config.toml
norm = "rmsnorm"
init_std_up = 0.0442
lr_head = 0.00593
Each number is 500 + 40 x the weight over its row's rms, rounded and kept within 0 to 999. Layers, rows and columns count from 0. Numbers have three digits each. The size before them is the row's rms in percent of the matrix's.

# q: layer 2 attention query, 128x128, rms 0.0996, rows 0-31, columns 64-127
# k: layer 2 attention key, 128x128, rms 0.0924, rows 0-31, columns 64-127
# v: layer 2 attention value, 128x128, rms 0.133, rows 0-14, columns 64-127
# o: layer 2 attention output (transposed), 128x128, rms 0.36, rows 0-13, columns 64-127
q0 131:489568523566569457461567506487545483503492363453535488510539510487463528516509504426508524426525514451461425474455464526485513522463501593532441538480516442462499519518430527422506525508479544
k0 131:524477501476469521527474521518501462444440477502490481545594549491494475545513491515505464466505479417486516502509491431461533492476497505499455472417495485527449489466485502430462471489517448
q1 120:482496461448471451566464539469492455547560524500458527566455469479491491538553530588565487518494420491541575553532514458513474427534577506461535490549519500559514536523515515521520470532492534
k1 149:477544481490492513503504529429438462509421541483511519464554570524478417563469503456450514456524470465506474500484485497489562487460472517482446532441515454514412540480461488436474523488511507
q2 139:461437497557452474531551462542518524487601492467455490504445506554526537523505458469525508518504502460477440497539515519472518474467491467490510457450502551491518465533517440508553482511491508
k2 118:511572569548506535518442493426494516498502563522451439530563470631523510475567433457456470468442472482580518498525458485511431491495551524570527496518493427499599483457438471556543454493537470
q3 130:505521459524555486435549478450511564572514498458458501506498565497554462470494502553565552501436463513575534495531441424558518517470483454519455539480489536517542514555511505488589445520515475
k3 137:493575546503549528507533440499516529500591512507535471450398427496533452540435462496539481418501520484535494468495515571467497516483479564493508463544542497488522487527545513497591512501509579
q4 103:509544476428537437471495556461529431518477488516497483462472531541480539433529494463463539496571470409481493408431538549511476528444556555526437531454434520530497553449544473483467487509500471
k4 123:458436441535493491479432491501487465507521490488501470495455538469591507541485478480463473473455524530477435495500542492528420459523501489418483493467505517564498472467491506476447498521489512
q5 119:538486496492494501427503461487513484500533545554535445502503530447579509563459460508431482538507594493556511474463467537474483433509476496445440469500517542502521519546476567524551504502544473
k5 128:556570531536536617481510484487531539496561463514498548496481491414524543576503428542569529544471508550437444404519530556559474504501515503442473538464569513461556492548472445453436465490436527
q6 122:473553480536526578442518518580535455501511490528563438502510513464575565490566492523470538508502513528444402513495509548508469491560398515454481498422479524491588599520492463499539503479522469
k6 125:528504420503481483470475459453513572486445505449510549483458400501478461507489547553519464482529528546547538519539560482520500500520505472444496511576461437526465436419535489451471524482485513
q7 131:511583486480572494499500437529475479514501538562464568447568428562501464483485476461529461492452472483559502528492451453586458525538483477417554490511486510552470442434453440445497447500503460
k7 122:488522472439465508473497485442475587569493500464573447424444561471521518521546563482493538485537509479523448498475545514502476522509523476519466469481518497503510520417545515521514490475520501
q8 126:510522529530538588553457511549459501462537575517548518513601560512530509449517524504498461537479463496463525494509471445529441460535459546513515536564483486545433494582477503594466438536471521
k8 122:580426506551450489562537493508436415511478548511488532536512534510482511552494528534568465528546518575504541539533587500471507515495419550531535445466439518504480457520490541509481547533540579
q9 126:537435547488502509465505539536436462479457561553490430471540485496499526461490464487481515518439574445492539495526557430548489531519396546528523466472548530495439466472476418479474506456449460
k9 127:518488472501508447489530468510531472564463478578466495528482454514475499458510509454501484537427420471459570512560500515516491511499594551532488524489500529563536528478482563504504493506518498
q10 128:507496516494530420488516515485426489448467470486479487508536523501564503457452503443465580494493475524496479489517500547514529456427501453451478497466524420468592461466469514527442522457485460
k10 138:479492444493457501492539479556527561498475539466484475472433489494446450553532507524507527553510504466487435492520406445463582519531492466476460513540542553533477456591593595465507571515466522
q11 134:497489534487523428556557458534507505510588544471484492519523448493536568528521512577506521497536466471477490477511509482445497497496530487455530411501418535395499459554467526527532537534546540
k11 119:459533553483522508448449483500502516464458493475556549473500531474407469444453508455473422479539480557526435466546437492476476553495475451463501434532520476552520461471568499569475558507509568
q12 147:491555465470542510410476440543488500493497508499558535402489506453523523525440580483493426523483468550442456476471498507451550517438469497485486471502542510470580473558513453513504527482552561
k12 149:505496487490438439587494481523423485493557502486472524497513448546418517463549473507511481526506463515501440450520481554552504502453500479372529501502552473494538510466561484495450487475516525
q13 124:480519432484533457424503483500431537481526468463550481546600543493492477435451506480533429541487517530541540462490526588481527489506401506565485501497544489489557530558522580527454561485468476
k13 122:515526556434516488579410467443449520505528582505485462516487537479530489499499537458564479505438598478563542521517466457470547508541563451480475395448486550530444515510480500442512500490509467
q14 131:456487537490524460506467476468539488543505411547509506500480481427477523489473499416496524465523513544570498510483471397524454446485475494539483467450472476455502485458486477540453506457611552
k14 127:517537556437519534514495550583551512452438559570504509531557481492504487532415520506516430524398489469535439529500479560485535531449556499496513493502476490457479474503507516413507487557474420
q15 143:531589521482545508407535514520505523486527515541503546501479438500483523534439485458525512504547568553453464493430411461466533525438472476484471533560528460432504512482516496501516455595499438
k15 139:542499567481448543472475459498502448509464471447511423526516544520490546487519453487500479527426468528499461528515554522499448514571540488534510566484565560530551468531461518500461493492527494
q16 127:518581495513470573481466501484533577497503493500541527494514467477477503470563436541590507469491438479406510463503481548502521497504557445478484544541466443462473482573487530553494431532494467
k16 135:525507485548438441532572440510525502494539396472556516528490480500445623528558558525528528476486459497517518516438532529496499492507402564533502530505496450444510505474503564568563556517482528
q17 111:485439380469443545504449439479470448534527522475528537521501457517458512466520509565511562531534510527524529549554482554544506414512513387451537563506517584454513496475537480552580501468534497
k17 138:550526518517492521478528520533473633495470529510539554497434549510452450520444525460460527505454506482521548470504534443532484418434467540483460525493497565480474504495501543545540510466474487
q18 115:482538523473534464531556465489588483517536488507589433533471469443466493509394523501485522513521512536501527535507607509500439440568515463458531516544529520507494462511557544506527527510544502
k18 142:482519471572493506450522417464530579448504549555501483423463514481479494476540541525604520438554430539496541500439469568505541519501472458467499501553546519431419536458502570508467575480597551
q19 135:445578467557390488505463556501523556547505480477481516507522524490514533518528543507511525435475489491514471539533529462567461588537512507556535579448526466483534524452505499431478480506567520
k19 134:509445527410473483439496505510411447499448533496539514534509459471573496458475492495444527524493430530543554510492540438598504467441526485547502539572504493502465505498580490454444456525452488
q20 112:475499461524527513486509551522449517487489488489570506524519489494504509524501540470501502557486449458529553456470496465488461483497367583520461478437526487516532569421494498487573490538546475
k20 142:536477526485469548446419514518465414557475509587471506571540421447538517520482486438479456442454519539511518475498459451512520519495524499518532507445486477500490516503472440513455443572474444
q21 122:503514563488599469510550494574503499504564519486550540521448434560533540466532448498522466441497469512562494535472544482580549495519457455537529476506442520509516451467547571491576442525567482
k21 136:454524510512517507449471515466598563476454561481453532475495529533419479515560512576544535462413508561536556467492504521566475544571562488494554471509521484440566433422479531540456542469496578
q22 131:438543502467534523515532471478531459511442471496574438516495475550549497512503478447507486493503443407455520484485509526528503547476432545483499479432497462469519525522486479420490519457541536
k22 152:499530478467526505455514477502517492445489520493459529590501480494570444437519507466523507502412524428567450541583514457468473468488583463474371512500467494579449503493549434534490493493449488
q23 127:562473517508432562506545487522542524482571490483537390485468428505519434535542474484500496509472487465542444492470524471488532556468478450424498565552556544538489477500513518559505503423513553
k23 126:471521439467542535420502469523520486493541529511460506416522482552552535492510537512557517538539575494428526526499446578574499448495464485542483516475533516464540511475501529512463530499512467
q24 129:525516549491501490497545512534499484533468481458496429477431484518444428533407512527432484526418543507464484494528449466528495511482443407564485508543478496415514538575505488560519560479471491
k24 136:480551511528503490477526402523590572498586418502540424440433508506503542490507424493580551508509500479434478465478480549565495451519499479489519454496465453509529493491463531507550517445558486
q25 128:466498534505430444527487450549495535468528460528578491475469438476449493541541509576423571451484552537545485446512466500498495465479473488529552529453481567488504472544454526546520525451509422
k25 153:454514495520485520498498483463526600526511444447483526509430479549499565503492453484501483536583480526541503470526452516532496518467543525473518480504598479462507482501475548503473520606556511
q26 152:462445499455534527434526449482517572538517424507460469457499513542466576446497577495505559473510462496553459471567548555548557501559572460544457568526546483482576522479535424531488450464498530
k26 154:487550413514413459540524441450494601575486503475587448507520512475464422431593521457456466495567495504455507545490504513505465495506522479445532464466491465429585506476506576526494494508508499
q27 141:544459394443515519570518530539436441450441428483515410475499491505564516512489508516509481519565495515491515519518531476527494515474439499512449505506457469462513504595556435496448440463470483
k27 134:468474450465547542546516486422494511507479448447487579483465539480492429411586509509502518482531486484520487491486508446456586537461512562541479483491560404509490554459540586500559500473494481
q28 139:537457536439490536466553464573519426556472449545502491542491469484472470414528513486459500508545508470439480502478498403536487552517462482482494558493525547532463457499476513576516505483540480
k28 133:465516460555455492487513476470506551480510504502510474541510441489498569492500541427528502496500491475484442490493488557530531524501497586469463540518472442480476455433454575516476546514556440
q29 148:457547501510490517451583509489450476451483583497494519469532448537453547539446557455541480557601578547532484548410495440508497527479464509481524574454493494497483528514531549527535531463501452
k29 128:524547502463473520490505480564517541516569426468508452506496504505538420468453418565576536515502486494553536514449579564468502518536490401509542420537527504515576495471491452507502455456495491
q30 155:429498464519461540462556447537455460519546494510500513494570449520520466523482414545513468550513533404466492516562503494529482542462457464530460484472487538469477473548465449534538510457488477
k30 126:529506529519531476453474546460479543468507482487476507496514468469487551473476488568531491537431468572539431489525472520570490465503534564482507469415557502540480491505518500503521527545502572
q31 147:475510448486520488527406508536513529483512566553488576528516492465518553525435503464495507506471461534462498495486523487487453518523608497482481444558517600495414518493482495577501518486450518
k31 139:490519524530569488496507492478513416527490474506561572420504489504486534511468528487471459425483482483552553569433496522557454577418526512499529496489507453559501509477443482444535504470512567
v0 146:492543575447583444510515434449581543492519499526511492456429553545540489518490414551450424492437541568496473475472537515522568458536484531494521491465516442454395502522459546492492499464543440
o0 129:511530502617520547501483482472496465552552488443587556583514483542429462549467514508440532541465410473453494569512473504488508486514550489464454453513484507514508436551485449482491514547547603
v1 140:515509435445451501456569464538518567456568506410580479526547431573481471537468473570468441420475414518467465517519496466480536542489551478505475506495523480516499482493540494506474486527511479
o1 118:472559451475510415566507477579472430510499523494444514502540509522523512445507502470454519493538537566447525513577535465526441496507560530476503485478493514495550505522415544502472507537514465
v2 138:599478476487580465508474553481486479477549455477478511502465467522412475440458523590518559443503446525450521562540493556527482501530525536530474511532539506513460538428563451465502492523485458
o2 131:551484526532565578497431531504473482554489552490513448442488481450542549504487495424490449463492489399493536467445580437518464525436473506507442429476479525599495492538511447483490487493465506
v3 148:509457503544443521530480619516529508525533474429466519485479559534523568510436577504555464512457458512568515499488482530481568528545487561501526435528423450530546480488419462572444553486590505
o3 134:500427506451445471505490419471471555506525467430499502523503554473492508496571492531513609483501525437512468529491491451471444465550501453432460522521500483536502491487461511468491522534514464
v4 127:492480544542535484538526489508467519401535568477459485527543528484484486498504555491497515537453513454535486491474502525513556497497508513520519474448536437552491542591485480530538482496566448
o4 117:408473453553499584501509522489449582505494514484496510495464516446582497551471472477546572428512537556495538488477440475493538553537505551503476491523446572505508502434539476458556503528528456
v5 134:451546490436483547519484580493427505440486504521555489447504500472537528484475526588557504552434484484431434513491521472592538473541481472528492438458485519522507513464544507567424524479474470
o5 118:522458416478474527543437539536504508471462518421481463499496406420489471488518453495556562559471506451526571527578519479512486482492490511558539520478543504500529490549512504505497459439463531
v6 135:467399528509476528513450476442496491492450482536522509595502498552541467496485417561488498477536473594601502536432435565544484470520456512513494466459456509500486552463525526457539531522509548
o6 126:505499458497488468549479510509545469483496435509543483534558459529486459513519544500463454527458468500466463453566519523439488519605393509547451445537494498499546525441509538569487520480529537
v7 136:480492484510534477494498497531480610484486506475494549498566484557473519541524457511567460515461533529578516434519522474487573491474556493589575436514574558485487514448540471470495580505518475
o7 116:519495530484496438567440536521407466564456458470537474480459457483569505468487544395512514524463511502530529491539494500519425509543487483527531520543501466439485487491513512471558479599556459
v8 132:498547511465413470467519449512541488480440527446506543483514588442525548499489462508509500527446519532512517504535546457528521457419476457438529510544447571447460559496514488528442510456440407
o8 124:529479556517518488470476430517426503454458389501503534516475507536460459592443506495554480447514454466545500498555450488456481486467490516547523481477517507459522588457456508479504445462504521
v9 130:438559540502521509495434498525456462492545498487502560501448496539584475473450482569478485511505402496539465453526516437466560479494496496531552500473436499440528491549535542518448456530515389
o9 119:516535443514513395485456433529524534458547480547547484403513536498487552522464498505531427492574514488431478544519504517506478485498512488496496446536494592558482470503466446520518574473473483
v10 140:475427510437514502524574500468565432567426468536518488468461503488476603424475522470506520491422485548440538521443510512517526506475504474571517528493528484524475540499524520472544477537451526
o10 123:471545546474558476477569508508475513529555428504610486479476524539517451534447410573519458499457541448483473479542537528499602548452486472501495484408549570457464522540483439532562493533542600
v11 133:495449498490472517512537416430456555476472527494551473511499464491516504464565509556559479520574510539456498463511499519491516521443514536636526483626449488505472461392464521600438462513507489
o11 119:471571546547509501516491481413482544552521532488485540512470497478494467425518611418534495503497529525495465463503523538491450435495496474499529524437487474498522541432477514395548490497539582
v12 129:495428522549427467527462485448469482413466497520553522476497537523477510484473456499490491430523504516511455456407444521541411484509506489447505474518439487544540474532522458419442484462514457
o12 120:543460481507445501494547434476467535510512544473500421509572597490423518519503468511546574507449460531568541469512573543494528518495531522545445470488438483501611508490467529511519511522471399
v13 127:437438457514547490512528529463488550482502542545520451492474415504563536528488535502519463488495467459525471535515536465437536551569502562513485529494526588571510567512488587483546489496446505
o13 118:441492499517483523544415503533469471551526446558482525423423493529509483483448523520459466548496543557539476438543574573526519478443475496453511506481436453524508527451503528492520458495499474
v14 141:540507579463449546439454563432503489493481507501492463485466512550547504518479516468495539497534518473454522496466508469557555513425575472421499452532545550512413512464474468542482494566581514